Weights of a small transformer language model.
Size: 12 layers, 2 heads of 64 (1 for keys and values), MLP 512 squared ReLU, 2.43M parameters.
Architecture: rotary positions, no biases in attention or MLP, untied embeddings, normalized queries and keys.
Training: 123M tokens, 7496 steps.
Each number is 500 + 25 x the weight over its row's rms, rounded and kept within 0 to 999. Layers, rows and columns count from 0. Numbers have three digits each. The size before them is the row's rms in percent of the matrix's.

# layer 3 MLP up, 512x128, rms 0.0693, rows 65-114, columns 64-127
067:520530478490520462501534493497505558485483487536483498518456515500445480496542495515490489418496525492494484498533514479485530483504516546545517505494503481536495513517454519498505517486446482
121:477495521514498494418528508483501474473500500524555468499477486468511505483525497511512531523460518471479480455482539501516530503468462501449505474503520528470506489494503468493478463509549527
096:496525500514534504497496530521499532500474524501485459497504534509527505505495497495498489528527526478524486482492505461521476478485506502475510484490524471473479506477424520489488510513492485
094:494510546487464529496484497492454501520504478497503495527495490511488520518489468486478555447530538513525555491479534547458520516514528504470480486468467554515512523522497488510458528480509505
104:529514476538508499457490493482534535477526496511446514505495479465491495546505519503474515501501508518511467460456548522492511521513510498525523495514490502511496504529519508490489525513506463
111:552528536530493480515510544502506524512534515499462486497510501463539516492516497470479495479453524497489506518475489506511467510466535560508508465508507486487467496489535516524508511499503519
100:487484508520484484491489490465492451545496509477505544506472514481515513528534509503509565485500466543496491524444471478523485490485544496515525491514514512520476478499489500514524563482537501
074:457502523491525481527519509479530507469538514529512534475523507505460499556479470504510487499513455524462546509458520512475502492454470471530508521513493482508498515506494491510490467508491467
100:492505513496536500482491460477493533508519498495514483506495531453461471520516505527551512510525518435507481469469489478513507492528502516430492508500488530519500504503473460506490491520509506
115:511468471517511511477459490442480536560520526502453520471502532495510506441528517534437524516520482476540521505522494511518468536517511476483532511488534489482499476498515507496478503484535528
100:504514508461496507502453478539494493490469552487483507507553515529466499513500522513502506453487462444513493497500504526490494482508500496499498544512458485501510461486514452534481506434478514
102:497488488489467506514553480491503485505519499521511494477533479519498476541490519516517566513475485459479476507483481523519485482499510484477428537515471484460497500499559514502495541511504502
101:469467504495555478511524525452462509462514471480500495454507503501505501506491452555528532492539484511441459486497525471551496546463473500492471508507493526497486522475527489484459546470526515
073:490482533510500481471479456478450509549527510513520491517496481549533481509530469491501473521462544493487490516505488461499494466511435552497455496496455505524492522519476511504505510532492469
114:456490497469491482483496514434501492465522476527527481497447530540483533495481493503459509491511479501527498500518538485511519508543505482495470529462484479505496497504509499516506480539507552
080:504491513519471491473506494466463523500501482485504506524501501489523531574484459515524490490523524492504537474491475515502509471489506507516485520532526514568456532482468501449535532522501512
100:506517480480454537466515493505494516490494552535487528496510489503504485491511539509528470513466537522495481483514473576489487519478515478483471482485504512479475477514485510461564503486463510
116:489521500464534529548520470466509501443509502520530492545508532497500519463491522493501469542498570504543484466488533506498481497479494518499506486518517513550459504519502489502501482536463500
101:531491505493472499471453512544480512501517511488527497504521472538482485521495532445500538513457489507481512497499478509519501484480460519503477481452483507523510506527488487452542498473491525
098:507493483510500488496492482491479537541531561440495459487515454449506506556518472475493492501475458519491526498520526499506512481539486549529458503490538518511468541478522484495487538507492498
107:497490517465505501454493458489554479484507551507475496491533485516510492495529506486464496528513499517524512491500502471537492493485500501532544540532504492503469473532500471500568464494509510
104:510501512516451485507469474514499531519495568507498510539464516465524509524509540523539530557483542518507501511523475459495532516528496488492538487493492490487456456505520500492491508482492537
085:479478519515478484537456535483504528499509483491526509504502498491486463508499476536488506508511575482499532469517481456480529497463487465516498503531531501494476554489492534523508525526539467
104:493497461483467492504477525481513478489468518491533488515521443464505500547441478529518536520515475460484474470519488510504500462475501509479518498481546531501484467460536500463491513486458531
117:502505459528493494503437449482500542497535463501547479516456507512488491553474514509471538481462510496516502504465493498473540498489519522569490474537502503502489475474482521554481531508540480
096:468492504504504515510507499543513536501493506485495517501562513476458467522500491468485495464468515507495504477475505532490503480496486503525488526550534459426504467500486534514515531490489453
101:471493521514521510476498432479493497503498505503482523472498492497505489467520505488502497509558486500548520531490479514497495503472524502479469512469478455512508453501476455470503491520461540
097:497481504504540490511500537490486510505501518503556486544501500465485443480522519473492502511518537481538508474518487473505451486476475514532531472513491487498474529517468543505530538528477461
106:493500510499493472457497492518552507510500465525492514459527489504486482533495504488482524481518515508457499480494492529505505536490507536481494490459461497481478545516521497526475506520525509
068:525491515478507468462489518499487510548525462480532509487481508450478499490509503493482468524545498465484465539491467482459500497499464541487502463478479502539520507456454478495505499504476496
102:507538521520507506526479499524506520517515511519488476487503452487469520536488465516471514503450500486473548526471495482497492521539449540530499526513510494522532517513527506568455529485509489
094:489435529489540519450515491503510505482509479509497515489524523522492458478510447516483526451529474500499479506510462481523515489505509531464463517487485540523541471466532488537501516489505434
109:498504502536493530498491524474499493524504556488540491532529505441522490508524537498538500520506530495495534504474455530471507498506528486501458451476495544508527458494527506493517513483493470
112:474513520452493482503482520467488485497487493543482555522493470445464540493515469480519489520492503482498491478489493536464525529509467465546505519515473486477498517522562492459521502511511556
088:459472516511485481487511520521531555531495444457511482492481517489517521496519485489508523507474525457501547435492514459502531478510477518490474486455463508460495523509497534528488523493516474
082:500481530508517469526487510500543552497489543465480495480530497487485498515481518487544492520466511525463480513549486509476484512443517528553501517487472523442490506524497549511516495510483531
113:526487514512461470502494502523465467503469490491534460486529513477484490503453500501482524501512513476474507448477502535494517542458510527489485499460553501456517493479538470461487525509472487
106:502532466506513509522490481446501500479508502507532493459514527536508550479501526493492513464491551465472524478522496512523508487509481507490496476488468513485499492501516552499488506483449508
105:483544536484496542487548505518504514490469516480536482504523537484530552484502495506487526530466508475489488515504495477502516510513503466483494462516523465451530515471548512526464540520535515
106:502485485510522518490506497506505506469467516507478524483468533500528516460482561473482504532499551525571481473513504500531466469514473504493498511500539503510467495524503495504521503530473498
081:542459484540502491500471484447470525537481465494514497513480481474534512500501514496526450501463476515532509496499493546488508507498495485520486550479515500498469518485532486524510513546542522
036:534501558470496529463481503503504517514531472483494506459464490495460482484498473517455543451511544512512511514512508520492506547515502477484473509453488496474546518480475496504503468484572509
100:482572517475549513480518502510504488481490573442478502500521515495498473521512488536492520546522538491437525479451532497480487495488495515510502511533519502510482475527491498474494454470491517
104:504488480504488519553519470560516487506498523511466516504530497518524549519537472532473462533514530493490516496511524494474478491544475512559499531530491463498479483483524487506528533494531532
093:526540446506456498542469491494504515512518493463521493520489473523519483491461513518560501515491500484506527504493463495521516476506529501472512533572522511542506459503519485468507546492531471
103:512540488454477510527497523530485525500523503491409522498550458507511499499450480508495531462485493522495500489502517525540499487480434495507511492471499501470482525504465530496489515476496481
105:562485523528464496504494470495507532521531493490502505537524502471530442503495486514477493462486530477512481521496481497505483515546459473509523468472477511501495493505513479535500499499497470
092:478464516510492522506551506468531506501512512506489539524520513526467529483458493463526499491514516507496518544507520484509442522536497502468481455544505482495503486488504481491494496492494532
113:478468518504481521490527482521521489482489488490489526482527490522486541491488478470502472519549545501496515508513506528500469470537485492509486475509497494488498514525539478504503500500475507
090:482504462495530471504513485499505485484516498489480506471486491487464470490496521531497509508536491509487524502464523533458488518499422493506511490525480493509511527520495512463476456480470456
# layer 3 MLP down (transposed), 512x128, rms 0.0694, rows 65-114, columns 64-127
065:461499519525460511542473505518485476541528525498482494536503439521532545493478496487460546544501461491506540486526512480505439497501558469508495512524490512470516516499468482523490467522487494
108:494514494487516511532462495506482474572519475473486504509514535532488492484468519508471503468507471539482502538522479479518433492486525525525486504494502497499501529523548502496522500473524473
086:479478490541472468507485499476468487515543463531523527525477506519489501537490469468499526485513458503495481504514490508457526474512481472488480501517495500549535462525551498517486483488513543
090:497461475515541460502533498527527525476494523470541488505500518494536470493484554538528466487505463476473466504516510476510502481460525496510538484513529441434520484499527517484511504525454488
102:466481495498489497519480507547512489524494484487526498522476539525555503475504465475488486537520481517512508546523495478499479480511507502488490550492461525496508492482499491485512464479449530
114:510470512475517490509512510518497538482471463520466486482491503496486496494458493510512499501489495534505505448518502466484494472484487471529505540453532471484507531466503499456469474502518453
094:488513511481497504504498520537524539470509515554510464508489489545473485530521510522482460492529496489527491477501501522477532488533449497475496491508504519490551511450529491509454502493478524
073:521482461499504530467475510506486498562464520484522504497485515494543517463493541490480502470477519483546498518532481495516500536511494494502473465509525493497508488475531519475541544519477535
091:523514474469479497520512525534489473507464525515506521501484471543552523503475507493469454504465503572542513531512534493488476497483543443532493498496507451510513487486537481504537488490512485
117:497534479533498518519517513506544476481556478473537497514504521481482503497491496476549482461486509463445481491462464498499495481502535514498497501457492481528499508553482505503533524508480490
101:465500477524484503473535488477500493482527511465502467496455515475477492506504510490554509540503549516493528499520516461484528514525508529476497457516512520507499513521520527516537488546474476
098:508519486531500483463495479474518519520509504499473538522497511474527539465516500521500452480518500481491458484525482501526541494467526485491523456490494523558517479501467494495503473456491480
100:522525471501461513478481492558535484545469500475512498505506506495489519471525524479489497518460516510520480457526467526472495484515495526524517478530523482519526499527488537519541463519509457
074:526490461479501544538481542528500499463477501489490485470525507485479525497476490493523527493504490486557429502476518499468504504488544479501475506533506508481493472472510483474461461471506484
111:506482492542536527483526504512473520541486518453492501496507473453512451492507486513526484495517487466479528521455473498520518507496477529505550461492503492465519501513458470485484519467485506
078:510511454482515504499523472535505483508549487465524460512447515503498489442529517500488476494471502477516460499481522507515481522500515554458554503484474528465515487512533511533511487513498516
102:518496515561499484493526495503509474508515461468510473491477508542524507531491479466513497481518511473487548508480508489520487499517504513514546494526439453496493510502526480526461445505518469
112:487501499518472475479450503521523515495500468470500529452490496515525477539452502480466504426525462452463495544512506480479535507503469509494511502478503515514501482499459504493496489467524521
101:489498497504471513522511454471479497465529489511455483483475503490492518508503500485469472484479490492516498495489520519544512496537510515464513525524520491514496536527513475563476496468528500
101:464499494470510481495500484518518482523485487512529558503509520498501502441507490537531506483527526503520518516490493489510450511479481509523515489517491496498535485447493497516475505546516448
107:485518474508495509528512542483482529502531486511528510585499530473474503512517476505501526474508509501504527520502517518502461523500471532494437433481528469523521521483479524512464508472521506
103:490504484523526508501521516454484451485496448476503532483515477517477496449531466454481494454533493520489514498497499517489485508501519541498474507485475463511509519516500506512526488537524472
082:490498452469518492471534502530547496520473509533478539509513482500511534526484526473468476509468505531514470557474467550473471502527515530486495479526507518499513450499506486515460515483526539
098:503497515491504485488499480474516556559515494489475491477495512510498526467522530460508511486490552531540509509474500523489485549522500478507495514536456467511522509515488520550495510528525495
116:488506543468512512503544543506528434502501517509486498496534542500522495456517494500511460520530512521470496460486487514492475500539509516491518538506527504481543515563524501461484499522506523
092:524477473495462501510496534461473473479485502476437527486465477510504465479515541508452520548500512497492503531533469474468468484525479488475515475490505462513541506506528493482516499540468540
104:502508465483511492527472531486574448518495477473503501546514518471507502476496492493484503497436524509513497512511537484499506478500477506497486471537517547515470502526550538530517495467492475
098:490493506487483500495496474467506495472500450479446496455455467522519543503507505531526510493497469477484502533465522503527519480507512532462476475507496517511496480497499458498478468493478542
107:470504507495486515527506492502487487487495504486538501531498502496479527500559466496528453506483482524554523484503535500504535472506506508535482515545516487497522484490486551508540485472448504
066:493528519550486545526519491517495481506495508473459502548515485550537522464488444512541532496485499530503487468490539505541501502516539471486503541496506508487484506538531514455516467519518497
105:523486512472525481497498497478553523508509507504530512459508550475538512462478497523454447471484523533516463456495515491496542473474518458511500479505521505454504538519493468507496473447459515
095:516544492484478522558488553491498467511459538498487469501474446506513511521487572501514508509499508511528495483477529476508501501496475447469541523492514493518470499515509507494452518514513548
108:514518510524507494503486512505494497500492460524502487510492525484470459477502493471479486485518459502524519468521556528466513536503475519485562528536536484484502504487471516519505444499503483
115:547492495530520547489489499504485539518509494478443486497504530553522497483467536492467490468470524496454457515504507490499493506489489494505533464486535517516526488498429468500519482500470461
083:484500505526551490466517485444470474497479491498500519511534478535472463486501523514521483510512475510470460568533486494519506525451516492505516531513506542539517486539531544529517459457525523
080:506481449515460491474515477470488498507523510510547511488471515497495474498503497476494508485526507482490493526501525452483512505509493464417506513500471509492455482493531456529470564488491477
112:464497477516554529498507491491519533480527511493450530506464500507522534501530517500515458495497512531527522528505520467506466472524500463488498500528447533531490505458478527552518470480508499
109:485472467485498505520501507492492519486500499542495490541505490533462500526487508526479488504480477523493503510494458496471431478481465486525483493508476431542502486489493463497533454492519502
097:524484513515491478526465493513498512521490489496499487486507478518490500486528474499481499498535489535489502475475553479535485497519520526507522502446509546557512463490483525442513437472505467
106:487516535493458465495467482495513519474551477497560472521511484529472487544511462497500487490493472502453497489506511519477541529490487505499507474490464508492495504496450524472478519479502515
074:457499516482502512506505512526518477480549518518481520475529505510447502497467465486484515492536515483468487496507482468508449495526492502481533451497483524505498484501473495455467505456456470
034:454515501505504495539480485503517501456498485486544516457503492506545473472493502484540485537486491450493512481505483490491478464471541507508533472518462480509516518514523518470518499495471536
104:492450455500468476474487493511480535511497446545563514498487462477495509494466515487536449485512512479560487519526463516520516506516475524499505520486496498496526536488510495553505566494522506
101:467491526523527465480467508486494482509489492454493488495474554516508469508476536495502518493472485496521489522465484517520518453474545500493484490498491517512501523507487503494482468520487471
099:468458533489511487495507477502478517469538506547489507442486485500449514496484492478483514539492507482511479493549521510490498485516484480492514470473531473502494488449514521482491475504504503
109:528480517501489469480463489473492494518499491455538495493441528465482548518515512474470491496529510503489500520517493536447549545489568483527504560528541481476519463484493508493491516504496452
113:479496496479502506508530494485511499493506530513505497476496552482484505484509456462516490538521506523506510510518497446542472464491490507507487489529496489483526516479476499474496495507500472
090:493543506483506484493491498530487506495529508517536489483464459461529510528530536509492513489494481516510493498505477522485562516494476508557522535491520491507493499531494543465544519502499459
108:523471472487505478513507501477504505498497527497532518537451527462522486488453537513512567436477481487532523502488523505494522524483500514510510495482487482513474479491482533507494488500487501
100:462504522496490514507506537527448529546512516466505506489502490511508485511490490451527462485483554496477511510500529494494490509471535532491455522461487506489488522525516488519519504502530580